Part of a small language model's weights: 18 layers, biases.
Each number is 128 + 32 x the weight over its row's rms, rounded and kept within 0 to 255. Layers, rows and columns count from 0. Numbers have three digits each. The size before them is the row's rms in percent of the matrix's.

# layer 9 attention value, 256x256, rms 0.0346, rows 82-109, columns 0-255
097:134196155139126064237118107108147178159130125111112103143144154102143093113165197107128128132083183078099166106121159124097124149067126179167169183081147160120149096118106170098148112105138181095113165114130152165117138118152143158166141094128102156107114196130157126045106118156130101092152163136143129100087109154101110131126188104130110128153186133114218083145089138068175164099130158136133041154165131083129105120120122120119140116177061104122122102160121112116155167118164157139161150108195131128155074169147117104091124106152138132141110098104151133106103188097073136092099132100152106149218113122091130112101128186100094105112137130117120137123061079093121089090165172187112114146087112173140070172140148158126186189149126138154124130170086117119134064137167113
096:118148109093171145150125115067123104095117150122119127074116175071159087128152132088127172144120114135139108117183126148134099168127095153048163098127160091100099154082112067131100113114103163216151144125137122148130121153095162153061176182124152104176081139092124157119111139105151203162103167093157056128149192081130123105142128114127201126114163164119105123096148129110113188177186154138115129167142138117104095096125122094139099142120171167139125163111135129108170116131162181145146095167104165141128152129131045155108160133151131155150143095074158136196178099125108154207110161123129138114150170093099150116182112085168141169088118070066163091102142109099122105184179103106131068050114133167084108118102151169112112118105154059067173145130144112133107196122159125
100:100117146112123105073126083131097107155196125156178152133091170110117158137133112157098127128099124112139155160120118133142136114128162122146103104154145161187130120085194120138109194091090119135093119079090123137106129149154053159131154155133098106107161153120111128129151049125101077196155115099108167098137095117118146169180142122143127093169095120060154134096125136195155126140084223101098159150138101137128102107072072129160101130117168112160136138078114090117088139141157137130147136100116109210116125118037102138169125081132080151129121105199190086099094104145146142072127166111136139133150079136155065165157180129118179092120142120101134154104146143255149059138113068088139118108158040126149161134171153147115128106082128132129140119103129178135108112150062152
104:123157159126178178160132131134151146080135085122102102137134092059150097131083138131139090172149122104132207059137116144106128127087091120188125140115107108158076082159085204139144095100094123108047097164164078096095103166147106134144116123077161099139139185077122102080137093131166135165100175111131136121116130127048101125105150109137103183135151133079112117116097111152180189109173147101145071114126128163164140180129081098147097197156149113195096103144126096197106100129141136106165094123131106056124173132181112142082170121120152160139097191145120140085166115174120161080142087107198142144146153192133136122130165123151118133082153099114136111096063132116167151147147084148139128157100076142130110210170090139143118186113119140181139140160099132166095080132146172
098:135066118099135127121136186118168150151096127136114161133109122083118129160149118060167074142108100094137124179156150145120114124153155171124070151113156122139127146091175124135103159143121104110216116166084133116117168149187181152101094196182138108130151137097160183115122088190156073120113125151169153139088139087104167158189110078107164057161113100147114122138129131060122121131140149150128085186127130117144128100220181061114156074063119143111117159135133145075145090120090098148096171118106128168135126117112134050162204186156130117102164139077185102138195080191080126134153111120076121120129154108153111105067086092094114190142106159140130106085117160146151109120149153115133125165157150151154107135130101126142166157115131074209106124093106073124118135166092105
092:136156113129079095195141184112118168107065116121070192075053101131090166079174104125131120138125192101047089157062080116132169142112119097133103148181098090197179099147165115113112144145121133153197122107075147126192105110131162112125105160051059113073119102120135194105117084115107108085148080101135135124152123097118112141119095119098104085120144100149112142103081146096120126165079160103135139110097085182134142161109131080091139114106166130134090113135151139115125113082157046127151133149127124114155190070107114112204145143109200127122117122149155153165143136099121133185078123129103157114137129049174110143167125157086106145141129155090177192164075114168144124131110145142085146123207165126159126140146135140152113129088111160113110118132133160174138069154144146
091:138110084172084190089162124140148092106137090128124164102116105099066109096118181119140091115154089169201156127140152076127074102157073090103075102145163186091174169159084171126160088156128117161064202145157133093115087073075165103122134099070120114115146108114106193159151118093084110110145141105129095144129170114105158114125144135137150170090125090106145181156184131112076116109083097124093119119130137119064169096042155136125103133114213166109148134094152190111083144105139117155121172158126112131093124097092108144134121108097137146127136103099093138158101072130113052177110154158139143118083137099194125103132164053149142143088149142131134120088143132109106171118120118114126124093161147123150125125024189119135099136125136065092159127114158114181089163111156072
097:142123111157132133106127108059123098115127136105167130153121167089109147103129167115124172108188137167168077125089106133117184139120140124133096125087166152177089167154119096122116109161128128164123119125150166180077142084077099125110080117185102131077134152157134124185099203137189162155077106159132128079140129176143118097066105131089177122186125164176113135146121150140199149111096087139103133138136141112164180173076131121167104137089074201116155120130147144093212188173136102144142091144135108044129131136145171117082173118107159156170168109114140120122181124077156162140107144133084152202169137097141145148166099152097142108135146141215125159203155081131129164109120133140125125078133169120151198146144176118105122067121082092114131140057091100087100132135149073
097:105199183101164112090104048142133181090135098140132150126153162102153142072150141140052141142130159134120124083129152112076105162129156067191164114150057207077132122121152145131134154065131091102095120103165140077089102202172130142183127132113149119115093147128147105131141109139117166104131103115173118133105136151170060158186094081090115065116155099110162118112075164076168108110127113123138128135108092142134100139147121163151129142157107097161091145162150131122112068142203179090104177146119097161121104143128098128125115107128143052092066163112159098110128139151112156084161168095159115108139071193113162105104134160089110133138117120126175198085155155142148114099122080167083180158113135170123087119191125137105175158146140103213073097154106130104144083129139165
093:095144085111132191119123155106128064103095151131104146118131079131172101150129124118106133120111110123165132146150110154137206132166108176034093130121122156121164160071097105154126096137150150168134131199117120122078157118062078158098140197181114149120109122072176083160169183121115149146115184159128143122103127130125095121087076113120157119196152107118148182077172103114064104151141113080143143086179172118128211162093107156169087141090140132110159124125130112098163073159121139158167067135109129190122136109087142160119182131145145186142189143127131163096090125118118138189078172088142111115126117095174089143101157111124215141095137091151144116140090187132109137162021145163111128084129097170110112156099158147092118168110130178081117146088105132122124172140123131
092:144151133106161105177107144153120096099124121147143107128099163117225122166129130104119133153072064135118164207146127103084138092086093131146120141148133177077086108153171190108129135111090095136083171152121141104117146146150130097103090125098127106091118150109117151109091122137133184051130097070128149132039125141148142151100145150096084089135132093158086132138148098168144117109134160152141047085159112128154141137144088086188137149185162146137147119150138121113072151117155162118131105119168099144102076193164142160168125129111126153116154107163154108070143137176121124054117100136140077152178109199127141116080089152102071151126129171127143141161050126174164130066155107123117161121092080153107071120160176070101143192077127191177080112094148192076151163103124134
095:183104145136100095146126131126102058095160119107148128103133114156109146180182124115129174119100096146048125186111134084118147144191125115128114108141184164119086126074105119140066128168127140117189105140090136078105137067147094136145091137148183145143207090149098121166198166174068147177122090131165134128130100099135155104153164127120164131164114154146133129112182116136115106158133087142126157101117176156102157159127103128150102162138167152133119139131099151134171125114107117139066079187073129100133192101145113149073149105139178154115172076090070127119118050119114057085136114123100066170092118131094151123147150157119136142122133083107106111137094143156092147153101140119144127077183156139134173074140123141059111101135086184133129151127085162118232211086096070
102:121152178137143073107134062130092195101124130073130114154138149123156140156084152112123105089138122127186095102143082083182160099122124148191175133124133137130162111110178137131130142101098141075150110097104135111126125133115074170107103153090122169130121173106203073108203096084183142126115103070126132149131122188121110112128173212155102107110189126115157100128021079080174146137138095131117090096105123104192088162162129181124128086164116119165153168105114093147138123076142088096142179107162093067158117148180122129158114115092078122107102088110111131139128134096125149092102099125158113126173084138110092158065151086111077107158114125145141156127081076093113136115127108185104122152150108152129110088078098090125130166170181169149059108146125145156070056094122170
095:107146081144138152105131080178122116079150165178118109107092100076113076119101031109153142140140138149169165136113090176139141153138091098106182114196159091152107124141152066107141118136151170119082121135170060125092181101170114133099119125089083089155151162123093180151119117090096168092121107150157099142113125129186143119173081164152146160095060158180112145147095174142099104121071053109144093143127091089119104159116112090091147144100119117142121109140088133101066081123140125086042123142171104101133107145164160083075117137119107196119158132123108153140089184055066162106101125177095127186137187184159175151138100114164156169107158142147161130123158151168128152116115140150124151168056172139162144155170134191115088166131112126163100127113116096147134111137113065
100:149123163166167113125112172077094167161128124132129089054147161128119088131105143103176103115189098136173165172079162099072135102076189138152123168126115144179095108129072116113137124174127123118154106130139087191095131107146155142126154073099116149149099161150185178134108122144117120139116137083138138056137095153088102152043099148152175139079101140208145142162177109148154174173094116207137087064115168139129052085055093102108112130148111095120148138119132083119138170161135121101160132125115087157148119117165084096094140160135131147151079173159129147103099113092094158159157180088148125088210175099146123131172058088109105128117111108146154072156132110160127152137133133076090193162183144162063155116126114138154125126146137168145120115103178161098086097114127098
099:118054128091094228152129167147090113153140147154092147201086093138060117116206138159149141108120118093088139126129101138132105175152122091055146128149093061109127148051160109124139141133128108129155129149131137131116146089124108096130152120115142160076139089121151134160108146116158177109077139116106121162132140105128207119181103133129223113130214091110084157102164128106121152194176083127094095192129113204130162214116128160144127158111099178144139134113091157120157111120134132141136114111059132135109145139113169129131094164197114132140146127142133112114112129151116089074094112130120138117101178137119084021091148173153102116101148099129088118113160229098163122164090159083148140111130075133143117145088123172089103166129103092123162109108101132087167144156122135
090:089131139116125121109125148105135105123158150114140139123174101112156089161083146137148104141186106126125181094147149148123145117131151140159084069105086151106150124144121158127100146125098107161107138138092087103137179189103117189150110133146131115169077191084122104117081176145122110171137121162157133165156064088163130134130118159149139150129091157095078119131111126156139116101130175122108114152134122117164138138148053174092049157228177157134157087155147077129130096168148105178079134149173124147137158132124159142162188117180155090181123120144171125123140138144100119090152083161189187139144123088133147100138155182135098167107225152222158121081100138102107120118131176178153162154159139121114129088106166060204135158154163221135071144153121117220149096133125114
100:139094122190136148123118126143124183104097142113142092179105144162124160096106124163110142167168108151135083113197138105121151150040070205104096122118100172143082198109099091164133079181150118070114086145137151122132158135103126152100117103115179121136146102164120191134155154165173116096103128106165123077120100090093123167106195140138125062151098127166060113132128120119122137091155152199148093085110188133133126110178124099101082080081137086185129171118165148101150185137115145157126081113129106088147134118124142060134184132097141118145131150027137146113133135084119119176159160115139108124152171114137126156162074151134173088097151129150110096075190133166065171111137093162138130151178164161127157110120134127184091127079151166093133123170079155080120194095113148
094:139105114174096163096113220172136146086102117144122157187150107144142084146093085114158122103195157120163152146087123122147113145112094211099149123079121097097139122082106101155138117162105113190127139138150123112138090122117173125145125127100147094119077130178138193137185144103134140123117102164117127084108139117152157097121045129114173169147066103163170131204121080107140162144139201134091159148138156202127188069156180115148109123129202106153119150128144191122136130116124134142137111214051177084097137089162135147123100108129083127081244090107156163127094114125175100140117154147080093126135195122105140105118110125142163096117117102132116097116149103120087167184093110153141131083146063110113152141129129111118130142096117138059127156146155111111106169113068084
094:110144120200119120118094143097103164148163103076153176148127154082150180118160102112123110143168129078116127102128104153112133062158115170138083160151093049126129146166088069171128131118150173130170162169075127144151104075068112141066078125159098152042100117112089124147122157084137155093111182109103134106117125134097139138107131093114162153170096142128087121117115129074110144159148121145076159075073135188107115142092096114092102206090119075096165151131144120112100106104128084147151108095117110127143083122156103123143090112131169115183144105139185159165146116115107114103136167172085169164137137107192117168162147123141125122127191092160181145144150122098101126113193189151231109054125146149095163117076141164179177080110139084099173148120125161175155165143109165
100:130086165148112116138156142114105187144098148151155082075094079111144109079116101214119118157117142105147121078118078068163157079136130084135151148078176105061134098176147148131166127165124155148188099093127131123116092110167097173130146090117189147149130106185160150116113052102078126102092213106168108089115121119117125087085156170121123207139110110155084086166108095152101092120110041163133158095116146103119174141135158082138130161152069090146091145164104183116090131100163138124108083166172141021122132118173121139133061114103158161144124095139140145143114163113078164137090128169160128116150127138118195072165077108169124103140109126148148115138084187127137120131112160161112117150121163079157112111142142103140102091120123098138136143177154163109059124177162084
094:118102130135136156132122068128175114138110128114122075160113135114096144093227123115144193100103099100110146156126132211125128149148093096089135124133152124140099112065153039174144104143126146128156159169121108127144135170154129112086098172114163121211119106151173107135175113147126090154121166138142189142065153140141130145130136156084158117092046091068122153140143086174149089154117179087150136176140118117092145069098072116119129098139131119124147088050148138155104132095155128107087080110077143122091159066125142179124112126117170147097164119122144087116078112133144136153089174146149101142111238138153130062091135109167155140071079119146120145072124164137142124183066179089105137150102155154079134105121111121133148142125111036136152133148111204154124149117094069
104:156166180118136074121098096169088148139135115125152133130095133066126126131134133112134159157073169107163113150140130152167093085089142116215200202168112205129126118133168172136106202128104102111123157110124134068120134153138132110131076123133081126162135170192101089109117104191125083175121116120143153122110072131171070096112137141150136166162179157121140113113090130079160075182081124088160117165113094050134163116120136162159137122197144130128144127158080096194137100149131127101137131109159148077117137173128161139123124130134128113101102160140155086128146169110156101086117084083110102121134140236127127075127113131081126078122106125106138132138097136177136093090107104129083137154120068113049113136205127095102110180082138096170108107113097206175135072132174124
099:119148103176153162095188138177150138150167067153198117102055080174125103123057083161090130132145100103114181168106111130129106115102175135089171089134156103137167124159140120135186124071105134154134095112101125114143120134159101150142143174136128090070135149152118142131139009178118119161093138111129126131189121135146174130121104118120125180158141135144107132118164149130105098110131176144109158110112101204136132116177073147155075097117097125115139135147033120170139108175065148164081116176118183154130156114080134177077119170095125141075163075183169120158078065183166105152156117035095146106078131169100141103151199136122198133101141109112067133119119139117088130102117123117127141133125144144143095135139143160136137073183121117102106118104080133128101158122100161
093:090053158154147128113083110082148130137112123166111131184147098091152133147200061076118134149144149169112133127136157133126157097073098105072112095130198090139017146113103039128071123165126102147144110209118126131115121127170145110160115160176094145090139126069124184130171146180164125144094095145112119100134103113100149085069182126074133122142141172134119112145115139125127142103082104172139129143095153114089103176138111112078140117111157166153147128061143115132100170092137159131139060162049120143156121085151084099087104139163180149137075096108144134152116048042144072115146107115088097164123079070126176123148029129134153096140132137114133115130160134126191155156072171109155133138160116148145141112116127117140132111109118138102176092105166129096146127122144100
104:114132177087158070190140063153132119077170157144150180130089119122146116135125149120111097155061151144161163108168127123121095091093184103250149119145128179103151085143197164133170145106130090054076145089104078115171097116129133137154145109126158138196125175160063119118097095133178065113164164135135129154128136138139142141149115175141140116178144172101113117099094100105168120154105135166124094103128133108171133133155120158107125143144129113187111095128112109125113107118111142100113101097095116133111186148156145101156154141168061148122025156130155158143092137166130119028131143142147126123125141146094082134091074151146082117147083116116120184137087094089115157093135165182154161219145163123140125123124140139156142174148176171174075101173097153141102081108183144
094:190070125098102151062108138114120158116161099128111123121154089118146149137129097171097126118145122105134180094132172166135204085127134162106149163070097135049113099139083149123065102182126139155107123116123119158175162137157165133109109109114093116148122166159081081172128106168122129099177144160128089121129165126123128122084163118125181108134125087180088150093133060082124128095190116142126070115180151136128084102170100082079148106117164150140135138140153075171182123159084145137184125181107120160146180088120157148173168145128128179117064114072106129128121151130132144154132120139132084140092139045130190132138149081046169148076068115109147106083100129032124182164124151148163143126148116168101125130076090138140104180147142162166175177140095077103095170109112157
097:156155118080172098152137079100141166122124126132143178177179113129114146087130130115089091133118071128128180143129160155175133132151117157132141199180145163066147115189185113164088074113131087114131114132122099103144125121176115148139143129127126116118165114093123163109084080077145045116139189118099144174128133091062117103195171119170184143087147077112095130141156109145165131110117182155120167095165067173144131097155129137087120112140086139144118171144175108155096163115107135132160124076123176115110150142082127027097118161158041101141160103091139142089118098130102109110128086123103119112144061188103135151114127208126117175094149103158182149106167127146178103079117111176118101162132152133101093153155139068141165213159126144170116141120149136117157065133097063
# layer 9 attention output (transposed), 256x256, rms 0.0259, rows 82-108, columns 0-255
093:158106085184113126123171106142171135159109203101139089085126127159150145100092137154082087116166090140083187133119150132176089082184163176138131108108090164110096086114105155055102138188088135114170091158116116114167139128109048072070175113095158179099145133093153122155148106129179212150142152167122109137195070168126070182076134180132085134068150172087087059119122087104123171152172157164113084132100127107124110117120154098133137162141168163157117125156120092158123121138146158135073135141172144144116138138128118132210134086067139093156085176129162149142167123133136085150124093139142099108080101087048110128148169086116104159097055091106116146105152173188128149094133147131131108164187127103122078119114110125122101124148116132152110149144105158142083112143141111
090:127168107160105127098110112123103163123127077114146127115149114208094129100115087141135138167112202132101181185163131137104149138084158127123121165023104145131135096151093136121129104124163124168072217093125094137157174043066075066093167097148146153207127120154115081130153174142124155143051105164074165119121138177115090092186147074123147077130054126121147164097121125129087162121119123102144217116096168103099092144060139103172148126121166126105153148158122143135140099088145166103119121131121134164110095145144140129112129143095111141167111160135074122086092086137111190063177181140137063162191156134150109156201138134151109062115117125103158120152152129097171144123118128135112115122156135119084150116121148120180087124176123182158117130139100143106108132075130126
096:086124165091135155172095167144143082138150119207124195114151165116154152070161133074136121117054103162123124113095131102120138116149101195120140127216166145138119120137195134114188132069103096129106125102144132104136074125135147079150150177124154117097147102175088136138060087088116109144118126093057084155136118162128132156106112101159171121122175148120183164154160143135140157089149118179142091106204123175157130127104192179175150118121170136143119096096055141096155141101142146158141086098102128092118118124085142125079007177185158154116119170129155119137130101100111057083122162156092077071153155117141130124110155137121121146158118142137136127164122169131149167149102121075167114134098133152128100207137092070125114105134128099116172085059121145101119141118188103
107:122086083193168125151104085169142159145139089091128160106180168199169163133053128150120091178082103126134117120126173130125101106114143179156122178045147141097074082195112128227123124179122138160091100227102132198132119130080126163136165131132182129153150149096123151149175175111150179105155095125137117150149124085121097152071151085091084135129078139064148090134146144139147128156124147129156072140149188095121144108081102124101113122112139132139163146130114105121143153104174194160157148124174128131147112119120155139205123121173092078100111135133118139149141132101098056171125047114080086066102104120105119113121096121116154101149084099139138120141120089097124081101131138136196131100131102140116139149109119101142122157138132145165086110122095103204085134166090060
084:155189103147119102148143164102162083160157097117202128104099119163118084140132135162149126169129148147103131141130134141090133120128132133143109085116050140095111144071072110157098114115130146085161076148131063135109085146152064108120096094099135092180121172135153157112081120151156087159169113138114137136147068120146141211152087170208130136122090120080166082040215127138138124100111090159168097061098116123138137080099127162187117133141152079224114112126110154124169094176118123088168115127120120139091149116141132071154145136118161126113043126101094156154118156142182166157113154168146185167118135099083162141126124127162149114163147120144116155136145111095143176131092092073156134155101168190136135082157069120180103152104117129114089153182093124083106169090182096
092:124181136151101115129131134065121079090128171190157143155162179141154082123131147150138133082108131125173109133130114084096119134102029167105194174160125103152173187091158087114097207154163117110096121147123107039118132157115140138125160101140102117140147132118067106098143104157123149107096123115123117096135065154102131150175089191151104104163151144172034092125154123135092119138101148180129116122167089172063139114144131133126154142122104120168116040102083125160189154106106122116126099146099167131188095136112124102131095159062129125113079072162158146141126102111110130149155180114125115152118120137148153169104114177080143158099119166089075098109132114184114098094143104119145112132182070180205124151167109153131113131122191132125141163112149049073127081109179078
082:089125143070114124117108160111115222114117048151093132154153155162089188137135141148158149144125124208139083176159143172105144144092102114087169108141132097182063155143187099061079099159119169112135075085092054138108156142107163109152124135136133162130117139139133081129120113131092156100096117142138147061157169124109154131107104123119107154120140124143106124113094158171114122180144137139171195167079077195090108136161064117137092187150133113108144133154118096098091143088166072109210047161124124160146124099107115162056131109141171145158125111156107142074138155098124133090129141118133163169163134213175128155126105121116161077147137124143130115151121131143117091125063188118097129113107087086134202165165168137167108127090135129054115096105140139109133124141109057
095:098139075062085154116144145191112157176132129090084103173103144091136144140181076089074097085143160140149152113180166098101101171135153193096144135158136098131173127134115155134107083094192138105148154092141087101168120141156174127095158089060158121195117099128115128145107086085120109128132135162089163121127125114163153096163133084108122147151229084127038144104157114109121147196158073163164115187152148131169112102166092122146065099116094124155164136172121092098169079089143148109090145125086087159047141119108087176160118098124147134162146091121144148074170138155137125139109142143130144189138176137124123158128080134160099146058124141122115100051129139103132110126126112146108147179081100124072134088049105164119141126179176128142119120122172129137111083140113181
101:119162162181138103170154105106141094192123164070140169089158118155192120116114166117098115119086109133019147082120108116185137084164126144122079117190153237173091106131132148152105147136054075143100134197142149124136157119095122158085168125122098140156161087082121176089182131164117139173133164132099100157120103153074151121073148100203101139163070161059111122117119085127176152121173101160081095141136115099172117119155138137106110108113113122172148173137130110082157114141146144107153156078142129073103149160126133124114108177154158093116078210142128157158108087079113101078123135110061106103096067124084083113128136129116083136085106149173116135130123158159065150146137128150177136123120131190126102125125108113130101114130127111155127121100078202148120130143184124
092:128176169065140071130118084157085114120142062126101104109125110110040128076131163126165114119125122159137141155169128158117136174146146171098154141097149070105142107130136130151127096103129144138090108067217147170148105074130100093111109127095170157176095096183112133112078138126119119101070144140151105121144197157161123127118141107198149124127085149096140154139137090128109086165135096064105183155144147174099115117155139131194122059121123122186179099092113086117081179092110133109103149081100122122130122169120135125128083075109081119197130126140091134104137090144164150141150157122137085126156141146117135158127099104137045183141119083154130144133192072133163169124136168114131099144154152117112149100118111160150151118180150133107166056211132178205148162152027108
092:125086117206101145172107085149102110186130128096142169119157160113176132117163067127155121129163154080145094113139119121235135114131122114153116124116193169090035081095144068138192145149158113098160068125170083133165147128158135165166121193130153138131115131139088154148062108142090106190150090087149125188072145129107069144183192120136086142116100160079123104111162133123121156159111164164104140134175154154088093117139164124152131121167125092157097110136116155110116143169115120143166156077135093114179133110148100128115194132118102097139090145091149162124128119150145111081108101158106156122094119145069081161085138126143138109140128039091143131117089139152209158186148101093087076125097074115084149117140084086111114121184129091174138113111112180178159153087117131
088:082068155151128159136134154161141189126086140137106157170116129135114109136178169099074111090147165067150084077145134105141201179117119120118145146177134045094128145122164153111106158084163065081090112120167102189133108113143175105158112221130088080157148161159110131133078128077144129106175100091110125138132101123156114180142121096184066099128084049133068135132104103147114088141099207094180149163124115154134122100115180143141121027147077108116139142115114161072130094157123108148144146135167070156151112131150111074120140125056142098160151106160125138107091152101134150182076125151175153121079132134161164127129062148151102110161150133128147101115133165119168130126096136075088144169133163114146145104061164107187162137165120136120139096135127116111170160125100186
110:194109106105091100094144136125177078147142160074150152088212164121176143112120114113102099122114133088133135088094139118168093061142119165180142145079081099154131088096126141143174127183099170135122144125119176118095134137140121127132163121168094134047177104117116183088122131112133185127103171151178137139065174093081115183093114126071154157133141160116110120142140099103133141109171134093100119117138142125083125138175182095093148165129122115156081136131136132202115175173159127127071169132215090069148132164146142100199155142071122087114071131096069148101171105134082085158114075118097126139061135102092163139111152132153075108095108144103165102179075136132162073117159121165150191084125143128157112127142133185079129112092152134151086149133128096109106143203162143
090:141117161145175130136139069153071153141073105144174141157139121128133168109127068135132090162171100129161156122096117102138127117093077051078131140153123082118133115180162096127105196112217092099142069143170182155121130121164145113174139121146095130106112083119156112158205120127138061152181153123166092153182171083104118130152126109072154185146081130107104148158095114092115115188137153188205098152150119124180139157091075118070092144068098089145093093097123129139180125155101141111171149131139172079160125091141169119080133146150116124127089100106117142090159068201125124164170152144082126095126147119143132155131108130116138146123138175161083117090107086138123139159117044141117165089082143105063136076142152165148122145127136071096174120125187169143095118111172124
089:144146102131116163101116112062162164111130078164108135086134147107182063176080153162153091105153098149145150100103093067154124137114087186153115087066188087084092134185076132089202077154146091098151159156069131101139162101180111127167124078096150171086106164097142121166080137151142118158137115134177160154080102173135113138085189083181139105134149138137088121128121088146131186189115141125190144113111176103165128139151125100165060112153119127077103124094128123157157129067128173205125121154080168127110143064111165143140126102112112116053149103135111115110101174148106169117156143150137072087134162139127102117131158104184131089093068148128084147115122120124155165129152089203140101156163148139144172095062096166140117174163117150097102113101119100143105138076147133
100:119152112164133055103113180156131073116153093149126142115119093136108082099093133124150124116151088108185145170113124208155167146165172125111198155192197158113156189081092119137092158084136143129089159134135126162134134144107109102108071137165097100128091097110149122092082136167104092171178110090127115087125180127125174121126079112108142123113095097174164142097087160143115111094108094108136169123167141149114060075112125152130195134096115107148198118130110122113137099138080104109094143073144138182118099174088106128159115146133124091203122135085169083159168123113255194154138145164096175139104142143142155132131103190088119100126118156093089151117182099107169126109163128117121136067043123172137157166122128061144128083119162108111086136092131125150133092142084130
090:151132144171090128160133072135082141103167132127104084172152121075136164078141153129123124205137090148072065125106193089096096114129075112105155204132081149168054013118111141143142067123072131120094187150139125097157122179106137135160122121140178108130079084191181175101127134141175124146085119119171140124101152091112127140101110113155139152140122063143134085144130119115090144192059110170154054103077127107079145133179161081118148070152086152147156184160120154119138121148110076119181167174117120148116148132095106121095107078121117126092085090128127143161106118124144088139177108092137142109156144151125180147136122090109155104133093128131151135194133098132116135104112128152125095148160155121155138075127076165091123191091144126132146148105089132198167170170133176
092:147138087100127148157088126032120119168151097049110118076111099116121111171132170102112098157093147143122147133164168183096134141090099163142095145094095100072146135182067151138097074109156133084141140167143099151097107157179147167148105159143108124186160174075131119157124151131148143114084064137161152103130046172129082120123158136100125092193086126119080125113190060089115160150095104107096078141152118066151193151103141083163083150121172145123133104147157076101160143112171143152094121124153110090104228146162194128124149083058142067088164114143094151130156163111140127115193101121170122144123136103112079168128062132130141117112153159112163134127085123148142143146132061153118158167160157198143190105108115101135155161098129126151094125093151127108137155158106118
091:104131100142122157156144159081101149114139098122047104218140107055086183095103141151193102169159167128194149170131138143091147102117090073129176121098213084118115111160089093112199115142068125147135163122137143184102163135142171106128043113127116172106155090131100113140137158168129146099145096074099177076122127132102134134157169136168146169103131154153095127099168149164033112093080102093098125103132102172137147163115097179148153147128157080128128119165115123090080180055137167106112084112095123092107137106118123191103115098130140186144154070143114119076130140142128140128151075176134125184103095138176173089140142112132113121124197118080144084128117079092158153101099149116130133114126130103138164090131135160115183170082140169136083124066170101150153124126116130
085:153139103131099157135140132174074087108121161154122127132149077117117096099124105094143043161134160171115189165131153129112136147105135125089142125066148108196152134154103126078155109149146164194139142109126133081159174127159108092096167099118107116170089119138131135094104115176151118107120120138143073103155129109102059104185130097113098159077184149177090128135134110152150134162091122058147138114172098107116148116146125089108120109167096134140076151132091133170125139110130094182036144136103188149102131148093140168089098128105148121144162137148145142103127156082136135206191128146108118128139178155160108127133091174135168035104125140094170153101168101176117085181102169184105139167091095147155140153155091119109117108134186225143107137139177037077140065134153057
095:124097098160147107138140116131120166153082152120138133106144160121140138111186117164134078062154118144142106109135160107191096113119091131135140118143122112104109101144114076064150154159171157094123107121185105117120126128161148164139126051158082147132167145125135134154255144118122180105163163105152134128162105096114073163138095149069123069158091136173147141168066137135099136108108188136125088164120119078150150180141044055109140114136120116101138086140158113186119105129143080132163146128158173175150130117173101135172123167110162109156155141172115159116107165116079095134103127109171128165089061195151086143119151141155121095135150166122140064094060116123127165079176060156115163073132121107059112146220175137087093131104117126063081119087157114117143110165099150
088:142122140116155175153105075163086105103130098137137166077113113155144120121102155143163137162117054174172136106180146095143130137090152123149130111171104116124128139156122177147177131076147197139068180139096121166094107117104101101125177127136132147113071115162084105112143142141132121134111102106079107065126106153145108138124133172167139157159108095110204122085111170151109171070095093105123163074157093092171069128105166090176138087155163100062123108140073098148149112171075190127129092087084098092167145159087108092067141170099088126151080116144112101166131085185134132144153131141140156097185145173155140101069075133146137115136193099117198085115142137169139181068178136101154098133065155129063105164129160121184122173137111166097146082110141158126133168067138105
096:147113149171142150146123124177166138112104148183146159068135181134188101105122138127095131123120071203122079085098114101126062072133151141189087120180156140109091104075185171175137160053103159141082143135093116150166159140124118115147161189175080137104131096144171139116175101076105162118135162109085117167142145134110165151117129156112108119128077131050183127118157132131141145083160153191129079066129095168154133113129110144118167123146108110126130150142123124101090146147135101135121184096094130083190141162115079118167152160177091091133117147162175147074096102189074072130057127107121142070071115081099148116085125132118159176141108079113125085142121234108184160174091145094161140111105112166146068116100092153118091095146133144155129112125122121145118137164146150
086:100154144140139145171166166145115161120113080190115114158137055142126133120108182104119121138051105169153076027083105083068161148130115112166111128177161112142151140104176112119183169095120158119135127088155094203146092117140134123178049118154127126105114112100136140132117133113107115088181131107069115138075140165133138079092080150067164121148117098137143161121146185120154163156099113148091135146158146186139159171067134176097152072130144104111178098155094142150087096113198094098159104147170134105129127158108111185132043065157132190181153141154183085121085092096113130132107110153142113109199081126132096131107145188107087101165097144114117155144094074099123086083152123110135163128122185094107125188148107089114128170120068136159127127161123133125116095154109107
088:098131068109131140120110116123122118149098101116070143167150148114135115089116096178094105144124148130114132060129148132142122119096151174064096159153108142082124139152147086117100126043185087173144156143129100131074145124169114105106139162120125149136125153150100085137070154104136130131121100111102147123151025116218121165161108075161154135135106078118085110095166084137099131126133152200100100157119078101145229133117143068110097107152142132132057128106143146087139138110141111149114116162108105134096183131112136114110164094068167117103209106195133220093133153178102146168180123170132088141118156094184077101093147151103162136134130102148127175133171135114126151178160039155063130166150168141146155177083181152109127086130144149162139149154151083087138100125111121
110:148149128168145121133144142118162131122154134080134152113192139135194132126136103115157165126151109091055073105081114112181067078119113112166079152182103155145127133088125149141160171163108157175163075145052170160117093128118090174113152130143132155089118133112173181137127161102128155121125125103160077172127131106157165140015161170128110074115115090070171106097152179136138109136154140153158073038097130154157115096119140064094144175119121169084129109164128126159133176191144140120160234135172125083124130132137170116198161144134101090090098106131162128170114142144126119143105134099103161100131145098071128102125154129065081107079120145127087099174112136165119120134111092102118103077090136165163104115157102117106058128092117119138167161101056176166110148159131132
094:121110127137108083105110081106198163166149129095064117108135091174093123109085158105178095136096127103112140174122156163113077103162131101167074153038071104145150130107070153149148134120101168121122173106087120182128116161166129153182131138133154154170151136115134123159110160089140098093102089161171151093101070113103117136121127137103103128098117179110159110073101156165117124163104142141099130067107115102110104086139140136195109116088123115148126161127151093150202170142171102113115157168141099191124132132138105113166162063091133130113166155143060106094184061125090173179136155085169061132108100117153156177182067116123116154152106118114113132148111123137109090140154154139153139152242186125085199070120157152173133168147091163154110194179132102136134096133117101